Weights of a small transformer language model: no biases in attention or MLP.
Each number is 500 + 25 x the weight over its row's rms, rounded and kept within 0 to 999. Layers, rows and columns count from 0. Numbers have three digits each. The size before them is the row's rms in percent of the matrix's.

# down: layer 6 MLP down (transposed), 1280x320, rms 0.0888, rows 192-341, columns 280-319
# up: layer 6 MLP up, 1280x320, rms 0.0947, rows 193-342, columns 280-319
down192 094:455487545503515485525509521474497487517503475492468492521483510471518530553503502489477426481496493481540525528537495520
up193 100:480510543495497519452488466482451492466513475494482535517481512533443516484533556474507535473510472538544511525510463479
down193 099:449458544508522513449524472515487530516504482498480520499493497477519477553473505514562494496530516530496511519523476462
up194 101:508469478493498464542533494482500547501492500486504472462500466502521522520471467464484515493494471478464476528500493539
down194 104:542494504542469514468487466486483490527536556539504489525498463476503519466535438493528496490497518470529480499512524533
up195 104:493489512473482465510496504526500475490549491493490498524531530478528521479515485535465518496514554515500441496528499470
down195 101:483511504524496467486518502488535510469499509502547458524457472522517509460495503510519498510530465518522550514478476509
up196 103:547485468500467516509524508496498546499477439539504545518495484506547471535477491525479505494482498481515503498518501475
down196 103:466479503478526506493500539492485493498526483477512489489469497460485512487535544492513531479472516481516494495526500502
up197 102:520541559497479462535526471524530543471513471500512522493490469507476467486515523481488511538520452519460516528474507498
down197 104:482510499533502467488550504500506501476492486487515488489483517497544505516496528500496499552514506504466507547505510533
up198 101:513536486536502499488460504469478439490496494494455511508536478516483474468490497543517513494465490510544491506505503434
down198 101:505487504526462472530479493507501431548506509473484549479552511499500486480503479527519529489512514494486528522505540516
up199 101:482526489554494521492493498475482566481463509531457489485471484507534520540529508503499499494500501481487495435522477509
down199 102:516483527517506501514525523465529467470559508502484514508505524496489495490543503484517486507496503535547520475451508481
up200 102:474488501546501451481485479487511488510485519475482540483507489498537486491517524482460459527466480465494409499509543522
down200 101:520505529497482470503490481427509456496504495495487509481532489463514487499501468501526473490499495516446502497446464486
up201 099:493472493565493456521489503463510525459495502505482459489467494514505457479544555501485507524519485531471458480517488468
down201 105:507485468504514507523485510484487523487507493507525499474492508524493490479501454481531488515521474506521482507447505472
up202 096:520500480446461496534477514505497525502501473486483510503477517512475497472467503515510573467525540533488534482536464537
down202 098:467489510492530489523484481507498494501513526506461513464515525498525505447483495543480503491522467486514482540513429518
up203 096:489508513558491484487508491502508504487504509527469513472523483496451486488546477449476535475502475508452523539515474486
down203 098:480527458538476482488472455528481509497494504524518503498516481457478525481522488471484510488527516508503568517467508478
up204 091:464516495497501516517488454458484474513489502492512470495498515504494517509493507504501525491489531454526482525538491479
down204 089:536459530489544456468494502511493533552495494493529513497493525517493496500512505476510471517487514509495500475520496507
up205 099:490506508534476479492521464479518546484474503508445518486507501553549501484563510477508495518484523455490495491499453518
down205 099:453512522478518552452534496490472520508488511491488498506465499529519505518464538478496487493492557488490504486494487497
up206 105:518512479460448518443501501523499521476489487529480484515466506511556465488488490496458501461488460502485496543514488538
down206 105:481466548470483517484484537539474511498495475530464523483517516518505517490524507525490498514513514480477531537490542489
up207 108:498471514489521521473523469461498488537518480501482523465503516527448461477498496486492519532453431522516504519478455546
down207 112:531521512480480508527441479501511461503498498545463461468509489457514493505493513492478505483507535495438485501462527491
up208 102:531543480484493478490497447564499475501467459488506477522460485480515512482474507482478557487485473474520499493540498487
down208 103:456498517563458478533484509452476526486488521526507495471591515489510481518499509488515484490563546470519502520467510490
up209 100:495476508471488483520495467506500505491506463470470532477495517529543530514516495456476492495450434549509482545469478541
down209 106:508510454460490491482483503503530515505441502553512519490535504516516457504510515479505545522493497474490528524523517513
up210 100:534521548504504498470489523475480552490452472500487514497467475482473456508516558494467493461509480544506504491523510489
down210 101:430470476479465506493520546546530486509515494505502489516471506523491526472514505522516465484466498486517503536485482497
up211 105:489498485510478498449494509497491548522462554480482487522534470495526509538499482516544513471499532460485531512530480491
down211 114:471486517467474525517478518472467501484521515516478494498517483491494504477486477493502512511489571501526508487429489525
up212 098:512456546505521491452493474495494495515518537526492481444495514502502542545509522492452523469540509514479491464524463515
down212 099:450482504515478497547493531527500499503522496441492494497470515507520529469469536484526509473433496518519464480467456501
up213 104:504529493507502486471512463490508510484519487491488524463487506490495461512480543523531453523502473473451477516481454525
down213 109:506574491516513490523509512490516535498477497510499506534582518507511505512534514498478501495520498519486475523443500493
up214 102:489556464477522521499473516468501510540502543506476515571494540538493500483512483493479551474447483543500540528541477479
down214 104:488512475507487474501457495511542479516490521505483487474533493492476499557511446474465471472495495523481493496511482462
up215 100:477522503504480546467512466548530537488515507471488523477475533522557493553539542507469507490490517496447512487474489482
down215 103:452523524530506466490464553490510522519460509525503475497496514491526480530487505538547501486519489506526525503499450506
up216 103:503439525509533519527514505475501485509465514486493541469524489531519521502472532506558492491488452487485498503485488501
down216 099:480462502480498482441527493484461524535498526516462458477474563501497531524538503502489451499459526446516495482523517489
up217 101:461489500496497464488502503510493516487509489462424508511516481488527526489489493487479540481452498530476527500523471474
down217 098:493548467475490487469517484519489511507461490487485554505493551499493522493499478486498483482487543521567475486520492489
up218 091:514539493511496530476461491494480525491533501484502504513483489517532501531529546469506503498465504515425503466468512470
down218 094:511487467475489500514557486480504460535526517515526493517474505456505505510512486518522524512511483535532490483526535494
up219 093:483496466481498484488482532502509508537530482531494511499504540442469521500485507508469509544555495567507478494456518476
down219 098:514509530507540506492488485557535498502470482477484502496519509553492504473497489500505494475458479466537512515492520488
up220 096:537510485475481493483519461503505500479501525536484451458531473447532511511474521473514513471550453493512510518557495515
down220 093:479476505515501464479505505522555509499473495489444531494518510527511522507515476524469524496514484504487490468475496540
up221 103:494547467467498451460475501523503490509541553507505519488483560465504502501504518495486449504503450491445504471488497520
down221 106:491553484502471522493499544542546441513500506531478544536523524507481521506503495480499548510520487519463501484527498500
up222 103:505494499520489487451507516497485492470496493547464501494493478486483500464496481464492505501482483505491539533545440466
down222 107:468475514510506494449514479516517506512514456485492525464496500520475530474472463516547503490486525535475513471547489477
up223 101:460571480493495508494505536491471490522485494515483540533502552523517457532488503500485510502499509501517472513510529511
down223 100:526492517479508515474541535530497477560479498490532508527507493496518500506508538512520533492487499480521550508528465499
up224 098:510522526496533503499456516549479513474510494496479542519518506486464510529523521452466509500520493538516533483496456497
down224 098:430534499493484489470500508497523500479490469516470522517487508494455494526517490518499508501534494509474496523473497470
up225 094:537496483509518528509508491507528500457492521537493523531499470493538515472472465552466504510507477487476496504482480497
down225 091:540495533526486503508501487519511506532515502518530475488510516493489496500497471513524531484520504512513486536513527508
up226 109:516455479538504463508457509516527495489469530529456534521479503504505485503514508497485532494494491514480554498467474443
down226 111:459521458457510495483529521520481497461480516471535544489488481499504512517470536488489470475509490548569492492475492461
up227 102:532490515475497531450479528474507521496505504476463510528531489505474494455468472500469530488471511522524554505525500469
down227 099:510546539494491468517473512504511531504459487469501513486568468451488487497469510477513480500543523502526561478526510483
up228 101:482502500487497500488447539516516493527478488498471526532513502506504498487572488498441495490518527446529473456488521512
down228 103:531506494459480462466464464555492512507495515489492487519514525494490471515499479492487476518494488512507515485529476505
up229 101:508564506513465535515534464503466547520486534489484523487531478537514535492494474507514488521508534479515468465507493503
down229 101:497497513493492513500480515509498477501513465468553522491527540499477480479522536510506498484519537511533505484500500494
up230 100:516502482513482481478528480485510523455507514445504510537476498483479484460494490534482510508490546487478512551532500502
down230 095:530479534538506548502468491481503522504537505525523471474503496490492466474521490495476541504577449504518514473502466470
up231 102:497488491526501528502529526519518521490485466484518516469441485468534497507483485478517541497508487527489516534482497501
down231 100:476488477470476499511500523462483521468508519519484508524485523516500478560517509452489504531477492485490418482514504514
up232 097:490540529506474483441491532529482546483491503486516517471497520515513512500463546532505514492522501479498477497531489485
down232 098:505510527476523506457494539497528495489464491475472472472476482527483511491543518451518458479500521471491490531556529483
up233 101:492469551529456478463474490504505494514502454488456508549494517509493508508518496505507490475508490476520538493452451516
down233 100:519459499484457474464455474491472528513510498430459475536519530487501494503551507517507521494505518475527505480524503530
up234 103:502476451475526474455506512519544520523510498534505512464474493470549520511504491475482511485509472500522497541507484511
down234 105:497450514550517486489525500487480471488501476476480495504523490493504552553517496495499497453524527505475462464562494453
up235 100:456506464515467494481526495489503506499537476474492530499483502471497504498506521486493535497483524503528477526500468516
down235 104:581529475482512529463475504534509484486476513479542447520523513482487519467484542472506468487496514487545536485504499494
up236 097:523490474518539496433522459504538521484483547525473511499529467505526560456492504504507507483506482522507527554548502491
down236 098:510542491505499453517486509528510487461509512470529517452498492525457496464479527525528481532496486515521498532513498505
up237 103:494516531540496473484511458498505461492443541535493452495513489538543466493510505469474522467495479454493467495551501443
down237 099:478515484531507523491529503534490488509495479462523497515492511488486496476557505462515476456535535505511526508481506510
up238 099:496510474507489504509476501529511490474520488540473495506499517529523528502549481491490535499453523514490471477456479490
down238 093:520486498492494483532559514536492476509517478464475463489470537474492484462482486451504480487469534495485542530507504540
up239 094:509484474469463499497517537474495486524564460518476512489511482523507496470502478501500536484441519487462480476514529494
down239 099:510556492496522500532506517499527520466484491499466521526515471503487528491485506514472456496529507484439495513489511476
up240 096:506514525491517491513541493511493542502468450503467501538497526524486518479518541490508469506552485513525464491491528485
down240 102:480476488512493474481512476471463506511511494522510508465504462512544493478511511556538496453505476507543504522482485504
up241 098:511513496495515511460504511484486520490498498512515530461473492455493509531482523482527507482509521488508508485512484522
down241 093:496474532486564465513484503487544445493503473480537501519511511502523486504489493522517500463499552532486498519513512528
up242 108:481519465448490470498500521468527497437486500496464503492471492471538498509454511510471487513466499544450519487527450492
down242 103:459501514498460472513487534504508488499487512507488474538477496486440499502536497549507514443457526499497468481516490500
up243 098:500523519545454529484507516534497489524498463473471497490475440470494486479551509507463546492517515483513524509486484505
down243 099:526479513502468551525498468483527516496523507496466496513538526428531485497509528508491489510514480494485448468506506479
up244 103:531509497500532476514480483503497484448501537510426485513541472526505531459453484494494513469522490485467488498467465495
down244 102:490524503487480472473502458512503478503495496498477497511509504484477491552484492494480516572512526446509546516497495531
up245 097:512485524503485475469505475492499493501462490478482495541488500460499520517528517487456483482498538486493516498486473502
down245 093:510470485517544519525505510462458500511493526516552475517492502470477504464500497511493503481465469499506459529506448465
up246 092:505550500494474446469458518484487507515505532500494508516493503548508496494467505499500510502510543491433497573508534517
down246 087:489527523513477476489504522545506496534515559534501504504515527539531519490473537509479472502498497494481533535495561476
up247 104:525472452488464480483499471508507543474500526522475497454506507489473451545488511503499517507499491505508472485482496479
down247 106:512495542480552477505509515465497519487495505503525527512492535510518501512508478480461474548487491499516545503472491480
up248 102:516499452508505488485498473505520523502500532509499501545527479461482492488496444456506513526491479495463525450510470465
down248 108:546527517523504506502471488508435493470477482515497530507506527472510478544520512515535474500536539489538511479477491507
up249 091:496493497497475453486468474504494525494477504498516533501475519493542507497465526545496496491517521519444518520489477531
down249 090:519539485515502486499517500512488548497520478554550498520483436495504544511510488483453495514553473460471556496504486480
up250 099:508514512526450487453524474476537518491481485518494517479463496509534492502499497480495570446528444472478494486472448472
down250 097:502475485489512492501515490490478522499506512511508492458487478514497520524473497491487495505519564527490479513498535514
up251 100:521546488521492530515468484478465477501479507451493477502468496512508499502532485482544460514486451549477493465533546504
down251 092:492532531488511477540526538480500503482507543521517487517482492522508485503486501526514547532476533455497481515512470490
up252 102:541450523473494534455483510483501524501506512502467498487497506545437500523496477483495489490475507505495498481527494487
down252 104:499493501497530494473504539523484507433494526538487471542482446506553442488494471467497486495527493500495524469501494530
up253 103:473515520475479545520499485473476523490457489517486486488511471509487523496505543497544525483525499511485467542482523451
down253 103:501487522506496476513544488552501461510509501480499456469538485532482524533517505488528539508510517494465464455495524493
up254 100:469544505564505517476502535469510491490519494495491489510492463496499476521420498483491476504494502528478458502514499536
down254 099:509478488493497499514488518493531438476505474513513470471513520498516475482549454527497490502539496502546458436489524481
up255 093:487477470532517525475463488502507497500542544530471526500482456538504515519555463466480555502472489505545534493544472494
down255 092:476522491543489547502495541519496528508463501488454507499469520497540496532496492501513508477495499525490538475476502460
up256 100:434508448463523523477504511529493517457528504573458513506481505527484520509519503490508529535491504475489493488460520477
down256 106:492512500519501527490551545523490524494502518507464526560491537520497524496491509464535493518517508524514505473520500443
up257 097:541554535535521504487526514507470519486475512470471523492546518502491452531485544482523460498485499500503499523545523521
down257 101:509512541515519494473497516499540554532492488455528540468490495469516542533479523506537478505493517460555497533523538522
up258 097:493485498514466497496491519465508532516528482538494468487520439496513552489504508490448529463472462490478503522513502465
down258 100:490520473501470503491501533533520484564461514524484449510507484482495496505506556513500516480495489477497496482512474525
up259 098:505500511506542499472485465502524485510509489459494501486502496546464526499510483515453512511491545543500520467469496514
down259 104:527481460535529484509520512541514499490489496536526507524466535490504500469488530468520527482468553499508473524487528491
up260 108:488451450476488497509482500515502546520496511493500451510493514475477519550483509521511491549487487536494478453477478492
down260 108:500519504517511477526502464481503451519440501530555519522477500491468524485441500516490491482497512484448464511500489511
up261 097:489485521517496518455505498558470541503517513481484488518489464522527485495466496484483492498494515502458507507487496514
down261 102:500448463485517474488514535482539486470483523503530497498523535471512470511489496475544505497508505489547524528498522472
up262 096:463539512520524527503453506463474548515457531514473497514495490510488489448500520509513456506487499522457547551519481495
down262 093:500489517477551489469477474517504533527456495531448466496521466490481502481516458520506494517461516541467528536526455522
up263 102:470493526457490508479510522504477556493489506497508466508497526474468537501505495500450510535502505529539527474514474478
down263 104:476471460491455500490472508494505503455495504479500520543514501483467505506511519511494483524471517478499496512528465493
up264 096:444485474468502487508474495453502490466500518443490490474524513473513527506509493474503534500469469529497534520502506458
down264 090:482504490491502511478494506532534466486521522517521506479560483477526526454502515481520514504497475519497486500526535467
up265 097:497427525510514506489497499491491526496469487506485530489493492480480484553479449535507464534491514494506468505465500472
down265 095:479504475491499464507536512507488533503525506486515501503516483508532548465474534461479513470483443500503498502518507502
up266 106:503533442535531492529489497490507513467510456468476523501522485475497525505504539513518463489480506490502456496530497536
down266 109:498523521503514461535464497491487523441487468472505496514469525474479512506528471519503516516472495519488540513519501506
up267 096:544496503481548497470520525517518494538455510483476504460538506475489547512441506477507504513506478526494492520499506485
down267 104:530539499528500493486540514488487499476549503541444532481500493485481494540437501477489485528492491510512488499549515541
up268 099:477449458436449537500489515499496524509516480486491529503492514475507494502456523491528555493463487476521509462498508488
down268 098:506528498493468496511513516548499460489493517494498480499509480482497493447504518492502525470514508520532535502490494529
up269 101:522523512493496497474469496515510491513527508494443522543498539548517565496516490491557485488502419524457502519475502491
down269 106:500519485463503483478529502509510508478521541502462504538501491459518464531479528507491495454495464516510465531488523540
up270 097:479476478551520473466540466511529462451454441501495505474484467486567482543507505492501508521505492476491496549536498517
down270 100:482528531517487499493481518518525530526507507538476540514463483492518467499513502468486528443496515482499490490518485489
up271 093:497502466496499478493487490508494537464526478519504497478484499509441529536527482519492492529515508463444508535478489524
down271 084:518494540510515525488516477520506459498478498481574532533437511511550501508467522506508484473525532536469513500489501481
up272 115:470527461502490487511498524446480488487536505479499525516486506523526527502514529507455494488497486452454505524482541479
down272 104:473497471509492490501501514488499510501506494501493537486482508530497526501517493480472497485478500453461498522502516471
up273 096:490510498525504475526489518454480507466476484495495512525510462523496502487486495474484552478486505466486503522541480486
down273 102:541487472493476546471518527505497492518502510492496510510552502457494440529511504477513519497496491438520511508555502546
up274 105:485523523519489497518483514477502529503480548482493541503490487514476569458470475498493528517513526538467511491499477510
down274 104:501474482466516491517507469470497558496495495529482533495520514480517509487477500472512522503518516473520469515524530487
up275 108:490450563497473512485513483498531486483446445461504523481461521533507463525514506462477479520449492513506467471497509494
down275 111:487477498499507539469494494466532539505513525548539549500483476478489506499477465529549521474529545506488487429477490506
up276 103:468513487512478513504506448441471480480528502538479483503477496511515563504539529509484534461536518431457505526487519486
down276 097:533474534497541508488482506505502504489488520469558519521506502451494458505428495493502480522475478558481479484481488498
up277 101:491526487521500521515524516503465497495472502439464489487483494538507492494519493482489473515506496508461503558444432542
down277 101:497479509496453473517512483515484488492502545503518473474443476501482493515473490521519507479486498491520490483485458480
up278 097:513507532512456497468468498539499510462502495465475519509512501492503453499468532485443516504539473486519455450523490483
down278 098:496521514512486491535488490465527517563500455496513490531480513514455522470532494489498511470515508514531487512487552500
up279 099:504520481505500533480499486493465527509503531520458504509482505495499507525525511543495505501510471505461502506519465493
down279 101:489519491486516516496512535477481491488515526508501479501503484495486503486458469535580489533478526516485488494467482482
up280 100:493539474510507482441486457531552547494513580466500485524510485512487483532529497447499504481543493477508520462530461470
down280 103:513489454508474476544493516514496485512567475490560443492487511488514505483526492514496493509485437500509455526479525513
up281 094:524513526511467490451507483448490544541540529521511484512506517514538500486503480500480484538510437485505506514506450483
down281 090:500523499511527543515478495529528508462460494505532456504564511468520534478491551472492504543500511512524504545507487513
up282 096:469459503546504471483478538525505506502492472494486549523483482476444450543498499473525416525499498516501480503518483508
down282 100:517499451461515513474476453514502522517487504498495483466542516505537528503498519497465542529480506536519549546501465504
up283 099:505486496529466479506474543478486565486534562528471513501514461453513477510463492521529490491497498463491446484498499471
down283 100:542486485503466482528508509490473550546516500518522489515468513444526507489536504507490492518482510519533460501534466492
up284 098:490490507507505486470463493475484503462488452464457503516500472536522524545500518482472481488486511473518527513507503501
down284 098:484486505511536510468486494571496517538506505445461471490477481527478521520484543496491467506520516448506472498469509461
up285 101:535568527500506562505499490492474558501462514510502477507462465502506524497471536509514550499507458515475544507449480499
down285 098:476499503455518466459503545447510462482503522561516523491522556489465523446526492529483504483531505560488485524488508486
up286 092:486479548514496519489484534538463484521505514461489500541463527504512495503491523523502508498504551515531498488480514500
down286 091:508530495472499519502532480505503514486496487489495469470510487505502481513489505479524498472459473469488505455479494471
up287 097:514495519459509516521488551544504491459471485504475520504498499485502526452500525517474528515553471537485532493538491470
down287 102:487496470518481460487485513505494496529478468515490497566464491485495502490546497502540472471492488481481494526476495487
up288 103:466492471513482513507439497499476508465517522516448512493485538526504486498538447506466547494492522475502522489526514476
down288 105:495459517485461468517507513477466490489515518521472541501494487508451439493529528492509545502512514499460487497503490490
up289 109:518472497442537464469502484505512486463505499494458499533516533491514511530506494509526485471501481497457476492520462463
down289 111:536466472498497461504492515465533518442553484493481501510520501494555474526492508490489507462535459477498509482514537509
up290 104:472498530492523481543464512482463516505507466493491535465489526466467539526462480497558497512528476459480504532506495529
down290 102:490503533497510503425524474455492503473466531519496514497486546489542481505526526522458516496527516516546536465521480525
up291 096:496518476519495557478517510499524518533503492500460502514503484521537501470491509508533538517536474505472510489518532513
down291 101:453478483511545504455515507539519548554542491482545498511522492473503498504476499499520507495493491549500510512497548471
up292 102:454481523518532581485494486522513495487498535492490504478478507496479554447530514512544519480523523548501502510485543523
down292 106:519519527536517574475488527522457505484555507462507493505468490537469603465462502547471466492486533469526509495478529503
up293 098:479483528517487487494483482457516550483510560520475478496504493504479481475474500494489481498451462546493459513544459527
down293 102:510497447535508530515485512538507521514520486516527549490486496484503523504496498491517483512538519484477510506531533438
up294 097:496514497487485493486531450503482525501505500501505526503498505481485469509490486507474513512464473518503480467478460505
down294 100:514487501502506507492519461457560496555494478511448488478522472500476484515525514469484507483430497466492511530523465479
up295 086:495488471498479495447525510484508528483496528499489522487501565501510498465462527483492562524471539483474520532481518440
down295 090:498527511512467480487537503454487485526484551528465505507534527521525542494538555492517504471527526500476504512479541443
up296 097:531516503524522505498479470521511514483477499492481518566512559534519533459482463541492472517481464506484502547454489519
down296 097:485498491566478529479495515506508538496492486485490487554534521488480498504454484476495503512492494480514503539480526512
up297 096:520508502515497498507468489485498582527494550505494523467474512499485519501482492481523523532531505517523526543548500507
down297 097:494503495561501478518502512533493501533496484481531483489527476511495476510498504522514513514529510501501463479515506522
up298 099:498476455458513484451489508516496529495531476545521468526501508467548468512525508519435512485469455502480466499480538493
down298 097:528510491512516494525533514475487468497463521498526511458476467509522501520491488468523482493529505521545467476536516482
up299 097:512528465509494514517507498471504539509500505500508488516528522510532500506500557517481515493470521533491474490502522487
down299 097:507489540497496492532493481523505504510483526480501523463446521521505481486503497490538463494473472512467523471509491525
up300 103:508484490479486479462545508474503484472480530520474466478496507532508524508474501476480528485481498495448505455468469503
down300 102:523505486499475460481507498522512485489521454533488494527484506530493517508511485437516530499491495508479486468504482527
up301 098:506479523556464499503494516484471491508499535554481514512502468499487497470516482470502519522507507472485470479533466417
down301 100:499530464482531506498495546489503503504501495486475522459493473491508504533506469498526485496549488499527469449498513525
up302 098:444507527522469517518536470488486490491542507519488469488499493502542514472487529487472535487484496482483467487425496474
down302 099:548487543526543516492492512491525502497482500477498524491514461481496544510487520535517493493512559495502492457457446503
up303 095:501492497536499513447472489489508498485481499536479501539495538504505453489523490477496507474465487521490498492542511471
down303 097:483515548508503472504526537528489500537482532555534498513482497496439484506540463492539478519493520535501479490538529477
up304 102:473495498498476494494494494455524491517499560520479540464482476491544497489467502515507504500510508534482557436515483519
down304 099:492507508489530474437496519476514503509518488501497526486473486518472529543474467487521497535489493466533511535480534504
up305 097:535501483487519536497453478537483519492539460469510536478471505521547499521507494532518487548524523515485535538549503515
down305 099:478501520539505499535454508484532532491479512490466474491473518483534521508511524455510491521494461497489450504457494496
up306 095:511561529479542521513516505466526525470491529460478473484515454540510505486504535473456524492522503507488488507448468504
down306 100:514432498514465463478547493565493494519483475490526488480482524508476502490503514496532493511536519507513539521504526517
up307 102:557487502488443478484481490506507507533515539480490513499488521539458481525506535469523481530460513513432505528520494503
down307 103:480487570498515497508504514502516476542458527559528515485479482474475498531510477471483473507530485506485511465521507502
up308 093:464512507495478527475496516497497520528488469494489470489509493508487566526496557528490506528493463524468507491528511463
down308 093:463542487520491476517499495528503506513506484530504491476543459494504507458482528552491487538516495510464532469495499504
up309 104:519512528531499518470502532531480498525503537495478511538483481493526488515531470483478505525498509463484511438535494466
down309 099:487502420465480491509483532504502506506492495491524473486509510485535512500478541516506523447474493507519504473510483529
up310 098:520462471471546515496496532530505510547494517528477472507492504511496457473499455520469479531496536490484474478466449509
down310 101:511530514450513517498509497531518445515502506485489543445479460535486481477515525491525503471496497494479526506523459561
up311 100:494516491499499513444512489502495494497483480447467495500500480490454512514488512495479518517535496489481485550516482530
down311 095:466534496517515493453500525490518471489516501477476518521493477499494461522465498508489488520479486488534488530478483480
up312 099:497515525505524467521524463515529486499468526530484503501488502531497500512508509468492445473507503467504469525506494467
down312 103:501450507533503523531455451465515507495532521485495496509474502492551494528506475529475515472509491513478549503490526500
up313 105:522512507479484493508495482523514515496474521480486480457494522466542486500498481506469480508512464538504520524485474564
down313 112:516580471491489536558511509471474498470471509496521479489518527495522492494467539530518499506503478485466529523506510524
up314 094:499568502499503492476496494502511504492479472489489522488504521527482465502475505524513527506487484527474564550435505479
down314 095:486556508499546510462502481551523489518483506458475521499529555513523523481508526529510564469445508471493510506517547464
up315 102:469485545538488496486508522514492488483502518501484511478480502491470500495513514517502465537531545502478536504475505477
down315 105:476439480474472495491513457498482509556510467497519486531526524475526513457512542498513544548461479445496455491478490535
up316 093:486516501481445494495509486469446493524556476531510450475513500494523482512568507509477514514517485465456479499500505521
down316 097:517486515497529499484532520498494494495468517496514529510515498482486511480484473472502483476477490558504483515509474503
up317 101:503507504502484516523476518479502518501536508506503468497512458508523546467533502530510466523486485444495514497497459492
down317 099:488512479479463501475471518492518433494520468485530510503543488457522489474525507492514474489493510523506515490472525475
up318 095:469482504476481498521494493530497509484489509507503504489555494520499506496525541499483493504498515490505440482472528502
down318 100:500471510508476485531520515511476516443553489475499531482498522522503514480475457500486485491475441515551488484460510492
up319 099:458514517485461539485506519521497482529545519490503518500478512507522524474520506521493505479465517509488497504430496518
down319 098:516490456528491460488507466504491553518471547510489510516523529454509502470531513516484454515503542516474441513491516510
up320 099:505531518520498564509480500457470526507436463505477500468495479456527499480505495526437495438500544508530536490490471508
down320 091:513530496474515449572510453501505548493502449455521479526534491517483529504548536550498494489502490461505517479487528496
up321 104:477497505494502529516478515529504522488485525514485516486540533498480497514537516454499516467466515543486512458564495508
down321 103:491524486451514512525488514454541488449545478457455469462472491491544486509514546497464439486476488476482511526510489491
up322 102:481475513522530547501499504484523562498457528492498533527483511494468483471513498557501478515466509512500486514479530487
down322 100:509525474516494504537477487502506480466500521509534516479490520504494513513483523538524528486473496533512508462527544537
up323 103:510507511484487525527437507533481522497496484502492534442465483466467502500506554494485465522537510498487504488499528496
down323 102:442485496498554455481542499538473546473528488513497518525527474495503489498523494519479535524522507496516516537530491510
up324 102:464477492470524473484484491510505493502503499536485497535461488523464532486484498473478481528476508446439547477512504523
down324 108:483493501481494494493504496488481494490461503463478462489451534509499492498509482550477473507502538535486482490494472552
up325 106:478504513504506496500491514480470522509468502513510492472449508479483521485510526476557545528499566529485532507492510477
down325 109:538523499463453497469479429465488536509503496520462506451511504505471501487510517517526523532534510496543534496513539499
up326 099:490520517509518502498520525485532512460559524507498506519529494520540482476495518521519493519511527515457533555495502477
down326 099:491496507499487529514508491510503469498530470494499518508490529507525492488486544542507489531535544498533468553486526498
up327 100:463479501466491476459515486508512506489499508495517508493567528473505500501513527495552483485518502484526518453502453534
down327 102:499562521471505544525492536498511457505481481506495476497539546500494481498483444462494503489516476484477488503522525521
up328 098:535521426476474492504519522512532505511504471508487493496496487495512488515528523472501523426495546470485520468537471539
down328 101:463509520540511543480496477477478532467503496473493489515483521527520540530529530547464484528518498468505494484524481512
up329 100:490525479504513491487473502423492514542483488502465511520502489491470470524500469496506493523504511475476497507463522462
down329 099:506453536493486489499492520473559478527529466482488484549464493530555525496464500519486466484495447486439520519546438438
up330 099:516537487524500515494491446508461537497484504515475487510458548534495553524495492491478508505489539476508531483491448500
down330 099:529541486521521528512482510463460546500542503500508500522530537538506485494526482466522470528479517489538497489508460521
up331 100:526522515509510494505479470499493495481477522539479486499406514504505497511523480511481527514461521497492508493549514498
down331 108:552496494468515481505496483517480458519491530495524499532450488482490522528454460478457529493514496535482527511537519521
up332 099:446474540483503500484489500492462517463491511529515507490470530482490534543473483519480541499503518527491468502500483526
down332 103:482500501546537476478512495517528507518499495444501510451483499506515506508481494485508493564492541530498526477498459475
up333 098:496533486501468538490476466453506509480539514499490471538458498539523503456549513471491509561485516467469502518537493472
down333 099:499509560490493506549523497483537490521492559493535505488493465547469523461495524478488510500501508518507539469501489469
up334 098:510499535514519524503485459519490468470500509511465530564514510537489481562515490525478464494511514517508497480484536458
down334 097:475462460482512437503508517481494508553499470531476468463490527466498506483507515502496531510495527468476480511494494543
up335 104:496506551488499481486494517469524550509496539461498522489482552504533477488510493457483492477521489511487510499558508531
down335 108:461532465504490495471492523519485501479488484484471507510477517493503533450467493505532551557488465487528511488482498476
up336 096:499516473425515482490513490534552488519498473509501478487506499464485524473528516486474512506435503537520518467481502486
down336 094:509481492490496548517498542519516480499493487500483537510522474499475481490497480510492465530441498517506484475490491527
up337 095:501459524531451532490486504505497544544483450524527474483502478506517520468512513493476549420501538481447512524502467500
down337 096:518498528522465516494510496497491465480498454524500518513505481453508495533509515534460482505499499515493507474493495475
up338 100:469497522498504487502488491465504479524485449464497526480475526468497549501485549500524492480512495465500474504509504469
down338 105:536517451498512493529496500519445521535502495509500444494487496492481492529527503477515534469501510552510545521469561543
up339 106:490516500521488498507489496468529532516505499527495503514485517497454488514491505473495496465532509505488519436533498483
down339 106:520501459477514458513543506492516516497519503497533503471508458497513508490561528499454499516498508489537513489544514500
up340 101:515523522511541480497495507502505535495450511516493452570478480514502461498480465504469458481514541499472494534527481504
down340 101:470504486508523498489523492545521510506509508472483486531524515504507508497477492505535501521464483487517506462503496516
up341 094:495530515529468521518536520479508496448499488527479472554544500521511472482489513545543490524490502461541568551439464489
down341 094:476494473512459511505496527565515458490483478459564526521542507526514486498495508490524525479475528487490457503487493486
up342 094:512525502507529528497510544537517511503514514515461491508526462498500542516479503494514524512515534500446520485547505531